Part of a small language model's weights.
Size: 9 layers, width 320, 10 heads of 32, MLP 1280 squared ReLU, vocabulary 32000, 64.7M parameters.
Architecture: RMSNorm before each block, rotary positions, no biases in attention or MLP, normalized queries and keys, shifted keys, gated attention, value embeddings, a smear gate, learned residual scales, skips across layers.
Training: a variant of Adam for these matrices, 12366 steps.
Each number is 50 + 10 x the weight over the matrix's rms, rounded and kept within 0 to 99. Layers, rows and columns count from 0.

# layer 3 MLP up, 1280x320, rms 0.0992, rows 1114-1157, columns 160-239
51 57 55 41 36 57 51 51 56 53 45 35 49 37 48 49 43 39 46 43 65 38 40 53 63 42 56 39 47 47 55 47 65 35 57 59 54 44 51 42 46 47 49 58 59 41 39 43 22 45 50 48 37 44 63 54 41 59 47 44 54 32 45 60 41 57 43 58 46 54 52 39 43 59 48 40 48 40 49 62
59 44 50 53 46 54 46 48 34 37 51 39 52 32 46 52 51 53 64 52 50 47 60 56 58 70 40 58 57 59 42 46 27 74 47 45 28 38 35 39 50 46 62 59 54 50 42 68 53 59 52 43 51 50 54 39 32 34 40 43 37 58 43 45 45 53 48 60 54 42 55 40 64 65 49 40 54 61 43 27
71 42 10 41 37 25 32 61 39 67 44 54 53 41 63 62 69 41 46 37 60 40 49 55 63 58 55 58 51 54 52 44 38 48 58 56 42 48 27 52 55 35 45 59 47 45 56 50 52 61 51 49 44 50 57 50 41 39 56 48 45 47 39 52 58 30 29 62 40 62 28 62 62 49 41 42 74 50 58 27
43 35 55 38 61 51 55 39 48 51 46 42 49 51 53 50 67 57 54 48 42 63 45 56 51 55 40 39 57 55 61 63 41 34 51 48 38 50 46 45 64 55 53 36 60 63 34 60 46 77 48 43 38 30 45 52 33 72 34 54 57 55 33 43 43 59 47 51 61 44 64 46 46 44 43 46 50 51 37 40
49 51 61 46 45 45 38 49 29 50 59 44 68 30 32 49 42 56 65 41 41 65 50 57 56 32 50 55 70 46 62 46 48 61 55 55 58 33 62 36 64 50 47 48 42 49 51 63 57 68 54 48 31 46 50 52 50 59 54 51 58 49 61 50 72 49 51 43 50 51 44 43 60 70 58 36 58 42 31 57
49 33 65 48 44 57 48 62 56 67 59 51 53 48 37 47 68 51 64 54 53 41 48 53 59 64 55 41 46 52 51 52 46 42 41 36 38 37 63 42 52 42 49 60 65 47 41 54 43 54 59 49 48 40 51 62 52 40 49 45 44 31 36 60 41 36 57 46 70 53 65 43 56 50 37 46 72 54 30 46
56 50 46 48 48 46 53 31 50 69 56 42 53 32 33 36 61 43 73 62 61 38 62 55 44 54 42 43 39 44 46 42 36 28 39 53 38 55 54 45 61 48 49 44 53 49 65 46 39 60 39 64 40 52 46 54 41 35 32 39 54 55 60 30 48 62 35 46 60 54 48 53 69 54 27 11 45 59 37 63
41 58 37 49 66 24 61 50 51 37 40 43 56 45 49 40 48 48 49 60 50 41 66 65 51 50 69 54 62 58 44 52 52 35 56 38 53 64 51 44 56 47 46 48 64 58 38 33 40 48 39 61 52 25 56 55 40 40 50 44 58 53 37 68 47 53 61 46 59 46 60 35 56 50 66 41 40 36 60 60
49 48 49 39 50 61 75 53 51 49 45 41 34 36 52 52 73 44 44 42 48 22 37 55 43 48 64 44 42 57 45 56 41 56 66 36 45 55 61 46 53 44 36 46 28 46 43 67 39 55 33 51 47 44 61 60 33 43 57 50 53 63 47 40 43 57 51 41 73 46 41 52 36 57 43 55 55 51 46 35
64 59 34 59 61 56 61 42 57 56 46 44 45 41 62 46 39 47 44 44 54 65 56 58 75 62 62 57 23 47 59 51 31 57 32 54 25 62 59 59 52 49 42 49 52 70 45 43 46 57 50 44 50 51 60 42 40 54 46 58 63 51 57 51 35 61 42 44 59 40 62 51 50 60 28 50 53 54 43 61
45 32 59 44 45 48 32 43 44 40 58 34 51 59 43 35 33 46 26 66 50 32 48 63 42 39 57 49 49 60 56 49 65 62 38 49 54 35 63 40 71 48 30 41 61 56 53 49 55 65 35 47 52 60 48 63 52 48 58 54 39 38 50 44 55 32 50 41 61 43 47 60 66 32 59 39 68 45 43 44
59 51 46 45 57 54 58 66 38 48 54 63 66 41 54 58 58 41 42 55 45 66 51 55 48 47 55 56 57 63 54 59 39 27 54 58 25 54 46 40 59 67 55 45 54 56 51 48 37 51 59 26 66 38 47 41 40 50 59 57 56 47 53 61 42 51 54 45 46 54 63 50 50 60 39 46 40 49 53 51
54 40 50 35 54 43 54 66 50 68 67 50 51 41 44 40 68 43 57 45 44 55 50 60 42 53 38 58 43 46 47 48 48 47 52 73 36 42 55 45 57 46 47 48 64 51 47 51 55 40 49 41 56 45 51 34 43 48 54 68 51 50 46 65 43 58 60 62 42 49 40 55 51 56 50 49 50 79 43 56
43 56 18 47 34 41 45 53 42 49 58 37 46 48 46 48 52 64 47 33 50 60 48 61 51 46 40 62 64 56 52 58 48 56 49 58 45 43 48 42 48 51 29 24 55 60 69 58 44 27 69 36 44 56 46 52 32 49 43 58 53 50 52 52 63 55 33 40 62 44 49 56 52 79 59 58 65 42 42 48
52 55 47 54 48 45 37 41 52 31 54 47 46 54 53 65 72 64 55 50 49 60 49 60 56 49 55 27 51 71 57 69 52 42 44 76 51 54 42 39 62 55 49 48 55 40 54 31 39 49 55 43 57 59 50 52 41 51 57 43 48 52 42 71 42 49 38 44 46 49 52 46 66 63 55 56 26 40 50 61
74 49 45 43 44 54 32 48 61 61 71 45 52 33 28 57 59 31 57 48 56 56 65 75 46 44 54 60 53 57 65 42 20 43 59 47 46 42 43 68 55 55 50 46 37 75 53 48 42 59 35 50 50 50 44 60 53 45 53 54 61 52 46 60 35 49 49 41 37 44 49 52 65 38 66 38 36 69 42 48
47 55 49 54 51 60 51 49 51 36 55 56 69 44 41 43 50 51 41 40 29 50 55 65 69 46 46 66 24 71 45 58 41 48 36 50 53 54 46 51 44 53 52 49 50 58 51 54 67 43 43 58 43 48 64 45 45 43 29 48 62 46 52 52 48 52 37 51 57 55 34 46 53 51 29 56 42 48 35 63
51 19 51 55 39 55 56 54 29 52 50 33 53 33 57 50 61 46 61 48 58 47 56 67 73 50 61 52 50 71 57 82 56 59 55 51 64 56 59 40 58 43 23 57 40 77 57 58 54 53 60 42 54 35 41 69 34 39 49 55 55 37 57 34 34 37 60 62 54 61 48 49 47 35 46 65 55 65 39 42
45 31 49 43 66 47 44 44 42 57 45 35 57 42 36 52 60 42 35 46 68 42 47 67 69 58 39 36 55 60 55 61 43 68 40 50 40 45 49 32 66 64 44 67 50 59 62 77 47 57 69 43 52 46 54 43 50 60 45 33 61 49 57 58 49 51 47 32 55 61 42 42 67 58 53 26 58 66 43 51
52 42 59 42 45 40 49 45 28 61 54 42 40 40 45 49 48 57 47 42 50 45 62 78 66 47 67 63 40 67 40 40 41 66 51 47 48 33 47 41 53 52 58 64 49 42 65 75 37 50 37 63 47 45 50 33 44 57 63 55 38 44 38 39 53 39 31 61 60 43 44 58 60 53 59 49 51 25 51 55
43 36 42 47 51 54 43 57 50 43 55 40 66 47 44 60 67 45 54 52 49 44 49 54 50 56 52 48 45 49 51 45 53 51 50 43 48 53 45 52 56 48 56 48 59 49 41 43 35 60 46 48 58 45 47 56 45 43 47 47 40 61 47 51 61 60 43 42 64 40 37 39 51 52 35 48 55 49 56 41
46 30 56 38 57 44 71 43 35 64 49 56 39 42 29 50 54 60 39 58 49 46 69 67 45 72 78 39 50 48 44 53 47 47 32 46 36 50 52 24 64 46 25 57 62 53 52 49 61 56 46 54 38 44 63 51 43 52 37 62 62 75 41 53 60 36 48 31 59 43 14 48 66 58 47 69 65 45 29 67
42 30 55 48 30 58 36 41 59 51 58 49 47 44 54 63 52 54 41 40 52 54 48 71 59 45 49 65 44 52 67 50 58 57 42 54 37 61 36 49 47 43 27 62 39 50 59 64 56 54 33 56 65 38 55 59 35 49 62 35 49 64 47 37 73 48 30 50 42 37 24 56 55 60 53 39 59 32 35 49
35 41 54 39 40 37 25 38 36 50 47 57 41 38 33 53 45 45 23 43 51 53 67 69 34 57 46 52 43 55 51 49 48 59 38 42 30 54 67 45 40 44 33 46 46 35 46 36 59 52 49 56 30 46 59 63 48 43 42 53 66 45 42 44 34 59 55 45 64 45 54 35 50 61 37 45 62 55 35 72
52 29 51 42 27 42 53 47 64 45 65 43 51 42 52 56 69 44 51 48 30 38 60 55 51 30 52 50 32 36 44 57 57 59 48 57 43 64 25 57 49 54 48 50 67 53 51 62 52 49 33 46 56 40 17 47 39 61 44 36 54 62 34 48 33 50 36 48 44 29 41 55 41 66 50 48 45 58 41 65
61 35 27 48 42 55 50 54 50 47 65 42 39 44 47 69 48 51 45 58 31 36 46 65 64 58 38 53 58 51 55 49 49 63 41 43 30 46 38 43 71 45 53 61 57 51 36 45 50 50 50 38 31 39 38 53 47 37 51 60 38 46 41 38 45 45 57 51 56 46 56 55 54 60 47 39 55 55 42 55
48 41 70 45 56 53 39 59 48 67 34 58 53 42 63 64 45 67 57 59 42 51 53 49 53 64 39 59 47 44 37 45 57 56 39 47 39 48 41 34 48 46 37 61 55 41 60 66 63 62 57 50 54 47 51 66 38 46 47 38 61 48 43 37 44 56 51 52 55 58 50 38 41 61 49 47 44 37 48 43
57 31 36 28 64 48 60 54 60 44 60 65 42 42 61 40 47 58 71 50 56 47 46 58 48 46 34 58 45 58 45 50 47 51 45 51 41 42 40 47 71 54 40 60 57 64 56 49 59 62 48 41 47 48 46 52 41 46 58 55 48 45 46 52 67 48 55 51 69 45 54 65 43 56 55 51 50 48 53 34
61 42 75 44 46 50 53 55 57 63 56 57 39 40 54 70 35 66 39 62 55 65 59 59 40 47 50 67 45 44 55 35 41 47 61 48 32 38 34 50 54 45 45 48 50 68 37 49 57 52 50 61 61 50 42 49 45 51 62 47 45 49 56 36 42 42 44 56 50 38 41 36 32 47 46 52 51 48 43 36
54 52 55 53 48 36 58 51 59 50 65 47 48 37 53 68 25 56 46 61 51 67 47 61 44 57 57 65 40 44 54 52 47 47 51 51 61 50 42 59 59 45 48 60 34 57 50 59 50 65 68 43 47 44 36 61 49 64 55 50 58 43 45 42 35 43 50 45 53 45 53 49 47 44 50 50 54 49 60 60
63 55 57 27 41 44 34 48 48 33 50 47 48 25 55 49 41 55 46 25 49 33 44 60 57 48 61 41 47 47 52 52 59 38 43 54 45 39 53 47 57 53 49 44 61 54 42 60 54 45 44 54 34 42 52 45 42 43 62 69 49 60 36 45 48 59 26 54 55 32 47 40 31 66 50 58 49 57 30 41
44 49 51 39 54 52 61 61 51 64 47 62 39 47 49 56 39 43 56 56 35 39 58 56 44 56 46 49 35 63 58 57 42 58 55 67 49 54 58 55 63 53 39 44 47 61 49 55 37 64 42 54 45 41 64 59 39 59 51 57 48 51 49 39 66 61 40 44 55 41 51 47 46 55 48 50 54 53 49 51
52 51 47 22 34 48 51 38 32 39 68 66 44 36 43 55 58 36 60 66 37 52 30 60 45 42 58 38 27 60 70 56 23 45 42 56 38 37 69 54 64 56 24 40 37 47 39 61 46 51 55 58 46 35 31 60 41 51 40 45 34 59 54 59 24 58 63 34 69 51 53 49 41 39 40 33 55 58 51 64
63 21 47 44 52 38 55 55 36 62 66 34 48 39 46 64 32 60 50 46 59 54 54 53 50 56 52 58 53 50 48 37 52 51 30 46 45 43 48 58 61 62 40 58 43 49 38 43 39 64 66 52 56 46 44 59 43 46 43 45 58 61 40 48 64 45 35 49 47 44 26 39 55 56 50 65 44 53 43 47
41 34 39 51 42 52 35 43 61 49 46 52 76 33 32 56 35 53 67 37 39 57 45 53 49 37 62 45 43 48 38 59 66 41 48 56 54 51 35 50 57 45 54 55 47 52 36 39 44 54 31 56 48 65 53 40 37 43 47 47 52 52 45 46 71 48 47 61 53 46 52 61 69 45 53 57 39 42 25 64
51 46 58 48 51 50 51 55 42 69 57 54 48 45 44 48 58 62 37 41 51 34 65 55 62 43 54 33 35 58 50 50 66 48 49 57 48 41 49 49 70 50 54 39 46 52 41 59 60 47 53 45 45 44 39 48 54 38 55 40 64 49 51 51 62 45 52 57 53 52 43 66 53 53 61 46 56 64 57 30
47 55 69 43 60 53 30 52 47 62 48 42 44 35 56 59 31 58 53 53 54 54 54 57 56 56 42 57 56 59 58 46 54 58 48 40 53 55 59 29 53 42 47 52 64 67 59 52 38 49 59 55 47 46 37 56 41 48 52 35 51 48 61 47 56 37 67 53 49 66 59 50 41 57 41 53 45 68 35 17
67 47 45 52 46 51 64 57 42 27 52 51 54 26 42 47 49 64 43 61 45 61 44 64 61 41 48 52 53 59 48 54 41 43 53 48 61 58 23 52 51 73 45 59 59 56 58 48 52 38 41 56 60 30 58 39 45 43 46 68 39 60 39 55 45 34 54 32 58 47 46 46 45 51 53 62 47 59 51 63
47 52 51 54 34 47 44 53 64 42 39 50 51 50 49 33 37 53 46 41 54 49 57 55 55 49 47 33 55 57 39 46 46 52 50 44 39 56 41 65 44 55 60 66 48 42 39 39 47 48 44 53 41 52 47 58 40 37 64 55 36 58 55 54 61 42 55 40 50 41 40 45 37 52 39 36 66 31 54 60
48 44 50 53 47 57 39 36 39 48 44 45 45 28 46 55 50 48 38 43 32 45 56 61 56 42 43 65 51 39 47 48 44 41 41 56 50 46 45 52 51 63 35 44 51 60 61 48 50 59 60 63 39 62 56 53 44 34 35 68 47 44 43 62 65 61 46 33 54 42 55 75 64 43 46 44 41 44 44 54
48 37 50 41 63 45 66 33 31 52 50 35 43 34 50 60 54 48 43 32 54 36 40 52 44 49 52 40 35 47 51 59 47 44 41 56 46 51 56 55 54 62 39 44 28 71 58 55 41 70 46 43 53 47 44 64 45 60 74 49 51 54 61 56 63 39 40 43 74 50 39 66 62 53 39 47 57 53 48 47
50 30 51 43 36 28 38 50 42 52 58 48 60 57 30 59 38 54 47 37 67 44 53 57 63 65 61 47 53 76 32 58 46 44 29 76 26 43 43 49 41 53 51 46 63 73 46 53 57 56 36 59 61 57 33 67 42 60 37 59 47 57 52 49 52 47 52 67 52 33 58 51 64 37 50 54 55 39 44 68
60 49 73 57 63 68 41 61 34 59 53 49 52 24 55 40 58 46 41 45 47 47 56 60 46 57 53 61 53 56 52 66 35 38 56 43 67 54 36 63 79 51 54 60 62 43 54 22 63 60 65 43 53 57 44 46 39 43 49 51 58 54 36 38 49 68 53 47 46 56 56 67 55 47 48 78 55 36 48 28
54 41 36 30 44 58 51 62 42 58 58 48 55 38 47 37 30 65 48 56 57 46 42 73 60 43 53 69 50 62 38 42 44 57 41 53 43 64 37 51 44 53 50 61 49 35 56 56 47 52 53 43 44 43 62 61 46 47 46 51 38 59 55 39 58 63 46 34 55 81 41 65 46 59 41 58 47 32 59 42
# layer 3 MLP down (transposed), 1280x320, rms 0.0919, rows 1114-1157, columns 160-239
61 48 42 48 48 42 46 44 40 46 23 42 45 50 50 40 48 50 47 42 52 35 54 29 43 37 45 46 43 57 47 61 52 60 52 50 39 59 35 61 64 52 41 43 49 70 50 49 67 58 44 58 38 44 53 62 77 44 61 39 46 51 48 47 44 59 58 58 51 52 43 55 64 59 53 52 51 38 40 51
44 36 55 54 62 56 61 56 44 45 41 39 66 42 56 26 48 55 41 42 71 51 57 36 61 40 35 51 58 46 61 51 52 55 59 44 40 29 39 35 38 47 37 39 56 30 68 51 53 47 42 44 34 50 68 36 53 51 50 63 48 47 69 46 44 38 61 61 50 43 54 37 42 56 42 50 48 68 57 46
44 43 35 56 61 32 49 30 37 63 54 41 50 43 39 62 43 55 49 49 43 64 41 50 44 34 56 54 45 32 47 32 58 57 35 44 37 63 38 58 37 57 52 51 66 57 41 28 61 46 55 72 38 33 38 42 59 72 49 37 58 58 44 33 61 31 23 49 40 50 46 67 61 61 54 56 48 38 57 41
50 60 54 46 36 37 59 46 40 51 40 62 69 41 41 31 35 46 42 54 44 45 36 46 40 53 39 75 42 59 45 33 40 63 44 51 28 50 45 48 55 46 60 58 41 54 63 46 33 61 37 42 49 43 62 58 60 67 56 55 50 44 36 43 46 50 42 37 43 37 65 48 66 45 51 56 36 42 57 47
33 66 51 54 48 32 42 58 49 69 44 54 63 55 70 56 64 60 67 47 51 65 49 31 48 52 29 45 62 40 37 79 57 55 38 45 53 41 48 54 28 51 58 49 45 41 65 58 61 44 47 37 44 29 66 59 45 53 37 44 45 50 57 58 40 48 50 51 57 36 59 37 57 53 52 49 43 37 27 50
41 57 64 54 47 36 32 57 52 54 56 56 57 52 57 37 52 48 59 54 59 40 54 52 65 62 58 54 52 52 36 56 55 40 44 43 55 43 42 56 30 51 50 53 40 55 46 49 46 48 45 39 55 46 41 46 72 55 49 38 50 45 69 45 42 42 50 63 61 51 57 35 53 40 34 60 41 41 54 40
43 52 43 64 49 43 48 69 60 64 47 59 45 42 52 64 48 53 51 38 52 49 49 31 56 52 58 41 29 43 57 40 46 32 59 54 38 46 32 69 40 73 49 57 54 40 64 65 44 48 15 45 66 54 58 59 54 62 38 53 41 47 55 46 48 43 50 38 27 32 36 48 49 41 57 46 47 43 53 48
54 46 41 58 34 72 31 39 29 48 59 45 44 39 37 61 59 42 44 45 58 43 78 46 46 34 65 55 49 31 37 61 48 42 43 38 53 51 46 63 54 38 55 59 56 50 43 40 43 42 65 61 51 49 23 35 76 45 62 52 55 46 53 47 55 40 48 51 55 31 52 56 53 49 55 49 45 57 56 53
55 44 57 61 49 46 42 54 52 73 45 45 39 43 47 47 46 48 48 59 28 45 48 30 70 65 44 59 43 49 40 55 51 47 55 50 59 27 47 49 38 72 45 62 33 62 43 47 54 36 36 75 52 51 59 58 57 50 48 44 51 65 43 57 30 45 55 48 61 51 68 56 54 48 56 53 53 49 41 37
51 56 46 43 70 59 33 50 43 34 31 59 37 37 58 52 45 56 74 46 66 48 43 48 58 77 56 51 55 46 60 50 46 57 45 49 57 64 46 45 55 64 54 35 47 57 57 31 70 48 51 54 40 63 70 41 43 54 44 49 42 58 61 54 62 58 60 47 59 48 42 35 53 53 57 60 30 47 48 67
43 56 35 64 53 26 61 65 50 58 50 66 56 51 54 62 48 49 54 55 48 49 55 42 48 53 35 47 52 43 54 55 68 61 51 46 70 40 52 49 40 58 44 43 51 60 41 28 44 62 49 38 40 56 49 34 69 56 54 39 52 48 55 56 25 49 46 52 60 40 41 52 50 39 48 69 47 38 45 56
42 41 38 36 51 33 42 43 53 58 30 46 43 50 46 45 58 49 51 47 54 28 52 40 33 49 45 60 44 50 48 51 52 68 64 50 53 53 44 59 47 57 41 39 54 55 51 50 59 51 42 55 40 34 48 54 85 47 52 41 42 51 57 47 41 53 45 54 55 43 45 69 53 50 50 41 58 42 44 62
46 30 33 47 56 36 59 37 55 48 39 63 39 53 52 54 55 53 59 56 58 32 41 47 48 53 38 54 45 72 41 57 49 63 50 56 38 65 49 62 69 51 55 41 43 69 57 52 57 66 50 54 33 47 50 61 64 48 41 39 44 46 52 46 48 49 43 60 64 56 59 53 62 49 61 37 57 44 38 55
24 40 66 45 45 47 45 71 53 57 37 39 57 54 45 72 70 37 34 50 43 58 57 52 46 53 58 49 62 40 48 60 37 55 58 27 39 54 54 43 37 28 55 40 61 60 49 45 53 42 65 57 77 40 41 66 46 47 65 51 29 50 49 51 49 63 29 65 65 58 35 56 62 60 40 68 46 52 49 63
36 58 59 48 43 30 56 61 56 45 39 39 48 52 59 46 51 53 61 56 44 49 51 50 38 37 58 48 57 58 45 49 43 57 57 50 47 51 44 56 62 69 55 56 38 67 59 43 40 49 43 45 31 42 53 42 62 47 37 40 47 59 59 60 50 53 58 69 47 53 61 62 59 49 56 28 53 42 36 56
53 45 62 54 36 38 63 42 50 34 50 58 46 41 66 71 44 48 25 51 70 49 53 45 37 69 35 49 39 54 44 54 70 62 70 50 60 54 56 51 54 57 51 33 40 55 51 63 54 31 43 53 45 38 71 62 75 58 30 56 62 81 55 37 59 50 79 47 47 26 38 45 57 35 64 58 36 52 51 52
36 54 57 44 48 37 48 45 46 39 36 62 53 46 38 45 45 37 52 38 57 44 45 54 49 59 55 44 55 48 54 43 45 36 58 63 37 47 50 67 52 40 55 52 43 60 55 44 55 44 50 59 55 43 65 45 69 37 47 52 62 58 43 60 60 52 57 60 70 64 34 59 56 40 61 40 51 46 32 52
55 68 47 61 47 41 51 61 51 50 57 27 36 49 78 38 55 69 56 35 49 40 56 37 52 49 40 59 54 39 51 69 55 73 74 39 59 63 71 61 58 42 65 66 53 53 44 50 39 38 57 62 54 55 36 49 51 23 64 49 43 49 62 37 46 46 52 55 44 43 44 55 41 57 62 49 59 51 66 66
54 48 54 47 49 57 43 47 55 69 27 41 41 53 51 55 54 51 59 58 49 46 59 61 52 47 36 37 62 61 71 61 62 44 31 57 54 47 39 39 58 72 45 51 43 56 51 52 38 63 30 65 47 39 42 34 43 70 65 59 48 60 52 31 33 73 44 42 39 59 50 53 63 41 48 58 50 59 60 54
52 52 56 54 58 58 61 58 41 55 55 58 63 58 53 46 52 49 54 39 50 60 32 44 43 54 60 73 47 40 48 54 29 54 53 52 52 40 35 51 43 58 52 50 46 51 55 56 42 44 61 44 45 51 59 47 40 49 42 32 55 35 59 41 60 42 65 43 28 34 45 63 41 29 50 48 47 40 46 45
57 50 36 42 47 40 57 46 49 51 33 47 33 48 48 38 46 62 51 50 53 46 59 26 39 53 53 45 48 51 47 61 43 62 47 53 60 49 46 59 52 51 53 38 50 60 51 52 63 54 43 46 45 48 46 54 99 46 60 34 56 43 62 45 43 64 40 56 66 46 48 72 61 54 56 35 54 40 43 70
36 43 43 55 57 50 67 42 35 53 44 59 65 52 49 45 51 45 40 55 57 64 53 84 44 68 68 36 50 49 54 36 36 52 56 52 65 45 43 47 61 57 56 36 53 50 48 55 58 49 46 60 49 57 55 36 52 50 46 54 70 58 39 30 46 57 47 33 62 54 35 55 44 40 70 43 75 46 36 49
64 46 50 41 66 63 55 62 45 56 27 75 50 53 56 48 65 54 49 50 55 54 39 48 55 53 48 77 49 51 18 66 51 46 56 50 59 71 55 65 40 38 47 48 55 61 60 41 45 38 61 32 52 44 57 46 49 53 39 41 45 57 53 44 47 61 56 47 49 64 51 46 55 54 57 38 44 44 47 61
63 30 54 38 42 65 46 30 67 51 48 42 47 33 67 56 51 53 54 43 54 66 36 47 62 51 34 40 58 51 52 56 36 44 47 53 46 48 35 50 44 52 46 47 53 65 64 56 49 48 57 53 59 47 70 50 69 52 67 67 44 42 46 47 43 66 47 65 45 65 54 43 43 52 43 32 47 49 66 57
51 51 43 36 46 40 45 56 37 66 43 58 38 59 57 55 53 40 57 59 50 59 48 38 31 57 51 78 42 31 52 50 34 57 33 56 45 37 39 55 45 68 64 40 29 56 67 40 45 35 63 56 45 66 36 50 51 28 39 47 56 70 57 55 49 32 54 45 58 57 52 61 58 53 54 39 42 53 52 49
54 39 58 43 49 63 52 43 36 51 34 55 42 22 58 59 51 54 49 54 44 48 53 52 52 41 51 47 62 60 72 57 42 57 55 55 55 38 35 39 60 57 49 52 51 58 59 53 45 48 45 51 55 49 61 71 54 56 58 45 68 66 46 45 52 44 74 58 37 56 48 52 33 69 62 51 46 54 48 66
42 49 55 47 37 40 46 53 41 44 33 50 46 34 52 58 55 51 52 57 48 46 55 42 44 66 39 45 47 41 52 54 53 68 55 30 40 70 29 41 39 45 41 54 61 36 50 58 50 31 51 50 51 57 64 35 57 30 57 60 42 53 54 50 54 65 56 51 68 52 48 36 35 50 38 59 58 52 62 55
39 66 47 59 31 47 50 53 35 52 40 53 55 41 51 50 51 46 35 30 54 46 50 42 52 59 66 45 45 41 61 57 38 40 56 39 52 51 63 59 52 58 41 42 50 43 58 36 33 55 48 57 54 51 65 51 40 38 39 48 52 57 63 59 47 47 46 53 44 56 29 35 43 51 44 44 52 49 36 64
66 64 45 60 49 55 47 58 48 62 58 48 54 26 56 51 50 52 40 44 60 54 44 33 38 49 65 43 43 51 48 52 45 38 53 55 64 45 37 63 51 47 44 63 62 31 48 43 50 41 48 52 55 63 41 37 40 55 41 50 35 41 54 37 57 54 39 62 52 47 34 35 48 58 48 36 63 58 37 61
64 53 50 45 33 42 56 51 61 56 36 46 49 42 49 49 55 53 54 41 46 34 47 30 40 61 52 36 59 57 58 61 46 60 46 54 43 62 44 65 60 61 50 40 51 78 53 41 64 52 49 67 41 49 51 49 66 52 31 36 41 60 43 50 36 35 66 69 63 66 56 48 53 46 49 44 51 47 39 53
36 49 55 49 45 62 64 48 52 62 56 53 66 54 64 50 60 54 34 60 34 50 48 42 56 61 28 45 40 28 43 47 56 52 42 61 60 58 36 59 48 55 51 49 51 58 46 61 34 60 61 49 48 46 37 47 82 47 43 39 40 43 53 46 47 52 47 45 48 38 50 52 80 58 46 46 47 31 56 49
51 47 58 53 57 67 42 62 51 38 32 67 40 59 63 50 58 62 72 15 59 71 45 50 55 52 52 46 57 49 47 51 44 49 43 65 59 69 47 55 57 58 33 51 51 62 57 59 45 56 36 58 50 52 66 63 71 51 48 49 43 47 61 46 60 68 44 28 46 62 45 61 44 38 48 43 54 45 39 53
40 59 53 34 56 39 49 63 48 43 70 62 51 37 23 55 55 38 50 33 66 54 52 20 54 35 36 40 40 50 44 55 45 48 65 50 23 54 53 36 42 62 54 43 42 49 42 27 62 46 56 47 31 48 54 49 47 42 72 66 32 46 70 58 61 30 31 58 51 43 50 58 64 31 51 60 35 54 40 53
51 40 43 65 38 50 55 55 57 32 46 58 42 38 44 50 50 71 40 38 43 50 57 24 41 61 50 47 58 40 61 56 44 59 45 63 52 51 47 63 63 42 35 54 42 53 57 38 62 52 65 41 44 51 65 56 48 51 49 35 48 36 60 53 50 64 41 63 54 34 57 46 48 67 54 37 52 64 39 60
33 60 45 15 55 39 51 50 59 50 28 46 68 36 53 40 53 37 68 36 56 49 56 42 46 52 54 50 53 41 47 48 48 59 54 57 47 68 53 56 43 48 63 54 49 44 45 52 36 47 54 50 48 56 58 46 66 65 48 47 29 51 40 54 55 56 55 62 38 55 40 47 42 56 39 29 66 39 49 51
44 48 70 59 40 47 58 42 57 52 39 59 61 44 40 44 55 48 49 34 34 38 64 36 54 59 65 52 44 52 47 39 60 38 57 52 65 44 51 42 46 49 51 58 60 47 54 58 40 52 30 37 37 58 42 52 88 53 30 57 59 53 61 41 47 48 63 48 37 35 48 49 44 55 30 62 36 50 56 50
43 35 53 51 40 60 50 42 35 52 45 66 72 44 55 52 63 44 47 33 49 34 50 05 54 55 52 59 58 62 60 54 32 68 41 45 55 54 56 47 31 47 42 52 55 58 46 31 61 51 59 51 56 41 52 38 68 50 44 46 35 53 58 51 35 60 51 58 40 71 64 52 57 53 61 39 36 61 58 29
50 59 35 69 55 47 55 47 41 38 58 58 50 59 59 44 58 45 46 50 48 64 39 48 64 42 54 45 59 45 55 65 42 25 30 53 57 37 26 39 40 65 46 60 57 39 51 54 57 40 50 46 59 63 45 36 60 37 51 50 49 57 32 65 39 48 57 41 45 50 33 46 56 55 53 62 48 53 42 50
61 52 35 41 36 41 63 57 50 64 45 54 42 41 48 42 57 50 43 56 55 54 61 31 38 46 36 66 37 65 56 49 38 62 50 58 62 46 35 61 60 55 53 26 45 57 59 45 51 60 40 39 41 57 52 57 74 59 51 53 54 41 62 36 58 60 33 62 59 36 43 44 50 58 55 54 41 46 46 58
63 63 50 48 51 45 45 49 53 41 56 39 48 49 37 51 44 55 55 72 62 46 65 21 43 40 51 41 46 49 42 48 56 43 66 43 50 76 28 66 58 64 51 64 59 43 52 52 52 43 50 40 45 61 59 37 50 44 41 51 59 58 47 54 39 51 62 34 52 60 43 67 52 41 45 62 62 53 40 47
41 45 47 40 44 58 38 50 58 57 42 22 29 58 57 40 48 47 48 42 45 39 61 24 49 63 57 59 41 44 57 38 41 48 47 51 45 27 63 48 53 59 42 40 31 69 52 57 50 58 49 50 43 26 50 64 58 61 47 60 59 50 49 40 39 58 50 46 54 60 55 29 50 55 18 53 55 52 35 46
75 53 45 53 58 57 44 56 37 51 47 59 66 55 38 54 60 39 54 55 52 40 52 36 53 47 73 61 28 47 57 53 57 58 59 49 50 55 39 53 54 22 45 41 45 55 44 59 52 46 29 41 35 44 55 48 49 48 49 56 59 56 48 38 50 62 62 48 64 44 33 45 53 37 47 47 38 48 37 51
55 35 54 60 51 51 52 62 59 49 60 46 48 57 55 58 55 44 58 44 61 67 47 40 67 42 38 59 53 63 35 55 51 42 59 77 51 61 44 44 57 35 48 42 55 81 43 49 50 52 52 47 52 45 43 63 39 53 30 40 54 48 47 44 42 57 44 71 39 58 59 40 70 44 55 58 53 45 55 41
60 37 33 54 50 48 48 33 49 50 53 58 39 51 46 57 21 61 65 71 47 35 44 43 53 34 51 47 47 49 46 47 49 68 52 71 54 64 58 54 39 42 61 65 48 66 66 50 48 52 36 43 40 51 50 49 59 78 56 46 53 72 47 35 44 68 49 43 38 55 77 59 52 33 55 44 34 50 61 39